Weights of a small transformer language model.
Size: 13 layers, MLP 896 ReLU, vocabulary 819.
Architecture: LayerNorm before each block, learned positions, biases, capped logits.
Each number is 500 + 25 x the weight over its row's rms, rounded and kept within 0 to 999. Layers, rows and columns count from 0. Numbers have three digits each. The size before them is the row's rms in percent of the matrix's.

# layer 8 MLP up, 896x224, rms 0.0879, rows 0-57, columns 0-111
034:516463489513499476553485472497522543465492465515527436497500491526461504506484467519497530528463496528484472500520506508511507490506434484525519459516454487485520481511473467544534501519547479491524505483510504533530493463491531483529519480517511487476485495516483501499516483495459516503490490463458499491480475499530504484470501515509
104:530506485500471492503458489512510477486489509477514499534483506494465509517519456481453535519449511508489506549531523462488514496484514489500538516550488504518479527501454511508472502484532493485442508485494494512514538497495517497477479477501516502524507501478540492539489514497482508452510545508488537499492475514533512516502501503501
106:461480515517480501529475479486495526518539514508506530527535534484528517469519539545534527534495522490503504514503472490490514459516509539513498481538498506538503507485473489528491458482495479500516510505533555505499506530489476496501483491470517497466475462502519504477516507513436495483520470466510458574496483473476484494475454502522
093:518521517499507462517507483540491525504534521485502489515530483457489501500486469470517511541494546505509532506553508491493462488495511467460579464527498465529489484486518456492460484537464457510508505494511528495497512484482523548516473450504491512488496460523554511511482485500492490512416532528485498497455515527525486492486490555501
105:466510499512509503487469486479463503470491457467510503492508516510462518497495476508470536501514509521487480523490500488518485513498503534522523458522488517515504449493526487502532470526501487431471525468481518524508520484508540464486484456519504494492507479530561495522550519472506511515521492486475498473517500506530442511452503489496
043:514467527524510497504484500466479525469542481479532499505489492516443561482542504512475518513506496485521495545522493494503488513516493431513551471493507483544520442424470446517532486467502465465489482538464530512497534479475536547540501464521486459457494540485535503478539507532491516498521517538504465544490508522495450524495465474525
095:471497507545461528474525491490545496504483495532528488516524480480498529508529481487482488487434480465454523480507492498496476446493486456514497498576471472521488488489504510499491496505509510468504484480512485460492578483503479582549509510465517474491484499481522545520526509538477505510484515501470471505501512518502488528481477491513
032:484441551517496481529501428518500503481502492503535485444507531494455515469485483556509521522509534514448464510526510504506446535489485464503522450500464499496511507435497469512498476500516515484500493515485519561528527483514544530505487451485515519496500499457522498484507502494496522504507537471508506527475497490535466504491464519513
088:543492520531515507498532493430480502500541477494499495490561472517483526487505476482485487502467500517462497514490503529490499515475463484494523509464463524523469427495497507492530505498533467522430502510484487480460483476518500501503482495517534460515480479502536495516549503522541533510489516501487504478515468540492489463455500484505
105:465480501509546474518522477481497505450516529517507487447538510523507494471520503516520479481524499548485470480531524535472507544510489476512566486515501528495522505486485480519541507496500511514500505507506487548487518535500510494494518488536463475463444517505508495505561453520460536536532482469551487510537510482488490480507460531531
105:519492504499504475519536474453531485494503497516514470492445477530515512530487482537498505456542499474456500463479484527498490516504458486584486494505463464427491494487539521504493496502482506511473484561464493508481481477485475491496532491559523510493503523514485499469513505463487531503507535521493522492515521501551476536500474520477
101:496492507531485508536509522504516541493473456516478465522490520488492528525480505509490498524481511530450458534472530487487508517480485485570531486529461477484545477515471474474516504505506489516517485473510520521513475526450487487496529493498466487507493496492533514535556502513487475480540531519546444486473503511509498525480507476470
094:458481530574504466507513506455542522508514466498499482500519489501527511476498522536488513489495526484492494504449445534503464533503515479493555492539461455509511491517495450479478509496506535493481482504520534490515513512498477510506469480529473501480509497499494463484493528492426460492475549481534482499464508508527519475500520524490
100:531494495488513516482511514522494523517483492532507467465548477475512494502525486493540513493492494490503496518475475473462500508510474487559553507496476478468488486488492487531518475491519519476467526519499485518536586466433515487479453444503490514504486466525536492492516489516489501505498485496494475477524508543520478483492499521453
091:546517466489472492509480466529479524488509476468482490518466487480458500521490507500479533522522482513432502480486456528507484510480496490522542470496520497525522482435527490490489477471490505482517465525501563524520499511469500561504461445481494462486511490499535510493522528534521486481549530544506503506517533471525453496477481527500
102:471477502480503496471492507509492545508487505479501513528510506496492510524490500531505529488487519541466505554500438490492512487466468510482559453489530517493519464507470485512499476469474471471516490544502523554470521453469522511515419470510470502479476509490560518526526473473522517481498509489542502506524520458517485521479475519498
099:466482539531559480487475527532508523498482526454527496537473487509496525455532471509511488507477488527493491488505489485505457471492442462528542472507492493513531485503485509514481492527521506492481482493473501494509459491508472529491461488501459497517505521471511511510514500489507527494506491498498507459509463503547520488505504502477
100:506505485530507454509549506477509512515481477513480486488445496488518499520494523506507502481472511491514444522546494482521471513517488506511490494500500455492496471486513492492535508444505490516487472513476495473505488519500518537496488521507551516478499502482502506463520481504527562481467542487522529451495468515521463532439497527522
107:530490462500512521488489487481493490474515504512506514445479493534465522479568499510558502494449490487464494510507489506510530544517426486548494512519496484510507516496506496513513520501492509450446485490459515558545500488469509532492527504475510484511454477506532524476526482516489519474547495532496485533526447529499466530490513492514
096:520504521543489462491515479521499477510506446506503508529484529491466510531482441485473537497522515504494507489509477490535458534498508462504528510534504511505506477520507493521502485525524495477507462478476515479513499510499528514501481448541489528479514463506511517509501509494490491511487556493480513455486507493517502478505496484470
113:495478511526506466527494473522479511479526487489485518524437512476500501495520515467474490484509568532470461485515505508460481485493500509503525494587517493512509509498454500521506458504489479485431492558475515526475494477525497477514520522501485514487496541486474494523511481497496552500551530502494496471470478503551469495485499515532
101:566461553487508513550508502485510518488480474507485499499469508482463497511513483499551508485485571489451508474490458472485535558518502491500498484486488503513489512500539435514528456503466483487512521498481507539552490497475522507536509522515511545514521494448541510476502540469459485474497492496515498507513511550516475491472502558495
109:518503520503520491487503500481518500448520496443491481525503506593502522484517519512506483520507476523481500548494503530470493497471488518513503488496434513526491480487448512507513501475510504473453471542485514481541528498515499468511487443535514510452466528448511517511512487575514536526458500552507503513536457514489503492451512537521
100:501479491505484477435534460523499510505522475478494504529554512516484513494509447500477500512546498487503513455510525472559477507522501439549521480546509487514505498463508523536485461496493475515496497506471510484492485501492503548528504503532475517433483559495501496444495499509494514529447486518481499471502492528513470523505486532501
101:535495513480498506489531514487471517502527477501510469497519509505485506472518479483515537521510455492520458483492525462538477488506472476537491487494545516497557543516484499522511514507527448500474547531476485476493526508481444525514481520520521520524477509493466502480534475505492545484490485485465458556508450547484478541526468520511
105:501481491513524504524523440511504551473503464487533457453504520499530503442506488486486481504491538509474470512552500523519500492459481479546510480523514517442492467510497509567498504457486520533474536519493524482520496507512521472479520527527483557440511544503495491496494475542512495476496542485498539483519480483470512515488495525521
101:504505484544500461471498507492478504499537496513485493495554490471507514437559521535502512490484525513515446511534491507476463457474504495489534512532477475492492460429490499489541524473489468496491517536501551476530489510531535504494500498481528524507487515511465520502517529500493512496551491528495439471480504526540502508486517479518
093:526497499531463492526503490529497534494497476507498513472518507477472519472518499512509498490540507520526463548506515527483489503501498508511509481505487480529501444502509501484517533482487450482481496518496473513498480522519496509512510487544468482476475492489551565472518473486519573509498523505513487515491509563500476508485477480497
092:462472510495526505490473470519502529504510521517497525484500506490489518508501492479476479535523512480494498487465478475523514543476458506510480495513524517461497483519475483509487521502560491444546471489482510526473543518442512539517488499533490520516524498499487526513522484512518499513449497527488507502491481500473490493500488472480
095:495497508509506487523565485508544533503466506430523508542471467514494518460510484478477538516507445510521490498485481506511482487500455483531511501525498466527534490529506499512492545518518451475491492484509502495493500502500515495521457464489475496516478488543493497499513513489529525523550478510481500562484449483481502493521536520496
104:489504545560481496506489501508515521482521525479493498507513538483503503511495481504511504519505500538463502534499483508521528505500426452497497522529493505480555482522460484497525513500489445456517505504468547459476540485432516474478497512513496418509510519515486503524514485521488511437451466490536528542505508491536497520516487522517
102:512493491499520461513509464506467510518502482498505488511493523533502512505489481502541524511508533517472510509513511468472472511515500483520501496510488517519469463499482497511491517478476500515513512508477562504481514479487520533484467514492495493515500473464461491473491433497542545443509537512517502528537507531512429517497463526518
097:547507475503447505508446495492502524489515442536511500473546522486511492470509467511487522479478500460506482527537488524479510493503489497487514489495523512454536475514506516525505472437516501468494548518494492475496491488469534522496516446570505543462456521493525472492491518475494485552521485517527497478468457498499481528510465557501
093:565501520470517524490498458514493555498536455499504469478515501507513488448489491471535518487500542516461479511514507494465526513483507517519497459495538484506538501536467491493498465447523525509510463483496490489527506523514503465467506496500462529427495518497499512482520486516480474528476528474519523537479504470536499505451477570493
099:518495499522502483524483501458527481513511461474518465471503535517485531457559505535476546473493523486482510470527481537485493520480489481556497504526532459463501515506502480499510481482481517509486493511462533545527459430493528572506430495491466504454495500471485504535490474498508536506512488504477483502513520490526502482473512511514
103:516491489505497502479490496510470498496521511503526445503469495506434519532512470526535486520493508461510487507504518482545483472491515480508509518496441501536487479515455521554523512461482516502510494486474559490559471492485531514545537468480478561505456505472489513490525488545494495518512529523490491459501437524472491523519481511514
113:510471509559491489493501484501498525474526460481541538491498479509487519485503482545500519462473549554478523523519478498521542493487494505516532500494461508510510476508522496516541506449488502497517514525488495529509473490522548510488511467528486464496493488497521490537522505481463521504478462533530511514505487534532493522501485522477
107:514499516488483511507507416495537475506512495519490456515510520509493511497530440509509500461478517494502487500521518476466521515489524502503544472502485534483526488500487533515545456517513502482493485519516499497462542500484510485506495447511514466433508493497505489490498489539516493518485522522484561486474524526515483473485513477536
107:514512494506554463518524495489538534505491464409529474478498490502484501474533475491476522569466513582521498493497458481497505472475471467486525521480524496530527471529486519525514510480537489465504509476479489494541498498485534497510488439500463529498473512500528511437535523465470472477495536511491515492501502484510481526505452474526
100:485454501508516509472533463485483552449570524477553474478499478476484515463495505507493503522487509504531493520488479452479535529498485487527486499512505493501487489468485471508490484527471509508536471511435512534492504497469520508487508500468466473511479539499538514513509463475511481551517468514527484546493500476484507484497459480543
098:465506495541475461562490479528460486499543504483493486493467550479486520517541531535515498469490479495513499539521484486502497494488493487491492498550445530526490521471471526511473479473461485443492574550467513522548492455518479562529548491477495501438493505506473497478499507507452537506499521467488493517499444503534491513469499484549
101:475492522472484484477481484485491555459495505517469524490475510507500496505477513505540487488481522481494490474520504538477523509516523516550519486505486508468472473463506482510556488516535476472519508483479532563511546485490539523546500524486476487495500487531489514502498487517461484485535493447477515528473514530493486542497512508514
103:483487498535514525523460459486519495476506500422495514491523510489522500513479484491449509531476482485547480540528496485495528469536498510468494495493515487539497473475429477526493474536535484469469517468484501494523496462512549515580485475514526480503513523514532518452480505483470520532466544452514499499457490521508494535499515486493
098:491518489450535471455503485496503505520504511535511459513546515499448510531552475483480525536506516485469433506490493480494503532430475481499526507553526479562507483480464526528540505547531479493488494550480469487545496495452498469471515449521481509466469497481483521510482473519533488505519547469470477476477513471521497479471430471486
105:494501497490525453498538493465505505526483484485516432532508515524485494502496505510541513540485529508532528496509458476494470483483476483534496487477481500537516491479433524515535469474538485432474480548491488495535479505543481523517514505541494499493525494464476536467522488465516488476510527451546491501510467495505506564476488512498
092:477518481509508503559481472514483501506499496498506467514451503531505498497522534507497533478496553471516488490491511503503468480479511506501547515500514466485499449465492484547481482482507500492517501520503482508557510495464509512445483485526458532507506458500525480535494442503491513465490531487490534505506480475486497542496496532506
099:465510513551510545529501514557512517471538500491493488476462541489529506449508453512498528483457495501502467456540514530530454477526506503500524488491516476493492487495434495518489454449515481498477501523507530472485484473463528461510477460529555476492464520507503477544481540497475485458510513490499473502514478528532507505482506471542
093:495484495482519525516494481546513478493478500489485505507504525517516494459507523483547503539476510479489436478512474513522472521500487500501499501535507413561475476493463458537511507516520498490484545501486490504531491532454492530485432507539482480529469502530513511488481498493490475513535514461507462519487476501538495511509505477516
037:494456549497525488492490501461534536481513489471522475486512508528483509505480513518499508541440494526469495540518448512498489494470476469522507471507494501545507489501492485503521497512512486473483466544485511501505533483470494521517475441494502475482470516461501537481506483498483541504530486468489486493450504516532460501464443490518
096:473500512542489449480502467541505519474563493533537517473484484494491515560457525536474508467513517543465470489490496534521480550522485530488481510509468523522511484458500493505471509497532501491477490507493483547504531483523557472484523507476479463465511532533480448479540499506495510514507514508488505532478518510504464516511484515504
090:498458562491533513486514495470530501511513481478478499547503487494463528533470479499523494488501519494533517519530466498515479525481460505499508525550508482529502491514476505495501517492523515500472506471511503505451501488513442519494498509473510539477482528520474492528520484531478555494526490496466505549505511562471503516491504520507
107:496466489518495489497492506443449502482483505491499474535470550520500501490529465542548542542508535469514488470476492477509507530481447510485513436501435508473527444462510497518543507512504512472515501531504504516475510498542541507479527517517522470513518495528508493485498531477473511519483501521513508490494516467540506457490512556533
106:478494523515473512519485524532496489485504527449485487553487486498503491528492538496482526515501511517465489478483507493460505487484455514472485470537413515497510488475512473493486513508496441491491514541510526520551464481491495523508487476504527485511517525489488481524537501523487497477523538523509531472504518438556475493503511510532
096:473452546496560490496543496507500522472532535522491494491489489501490513502493476549475504504522489488459510489460467487504490505508463460476494501504490517489552508528516491477502486525502437482511516501516546502464517465520476517534453488485505470468487554521482479499499487524462539490485469493486519530454519504517490564494475492539
102:530499486466478500518499484469487494506512521450566465533516468501484505462517449491476481492467535470478523525489470498491496457486487489518528445496501486521511528523500523527486450469565486540463503519481544488502478491495502502471495434538504500508508540476480498488499473507504509482455497508528535502536486490496506515496482463491
101:483496488536507457527485493464481511509520505521499510486513488551491483485488503513503505473498511528476493515483431468477479500525513502450517489519511450512551507503481466493501521489493442532454498519479489543460475463498499518509449499531497474530522480515551527541482475523519497523523474497470476555496524486490484556487510551477
106:499487529578464505506495475470474492500548525463506517491535481522515527486501502527500488498474503538522471512502483479481507474515500507486541459515489514476494476503485507522499503453495514472500540505515458477485505464545513541507485514530456508525498492475523484445527509451510533542512491577527534468509478513505480488498487508497
104:532495557507501496535498499494484502489556516444496490484514488465504517444542530476491481490474483560515488463509493525462522498504510485472497498481520502496507463500505479516521496494502471478500492479509502471478543483521521500493474526516489495506459454480535528473507448490507515527480451521485528527495480508500508520496499493538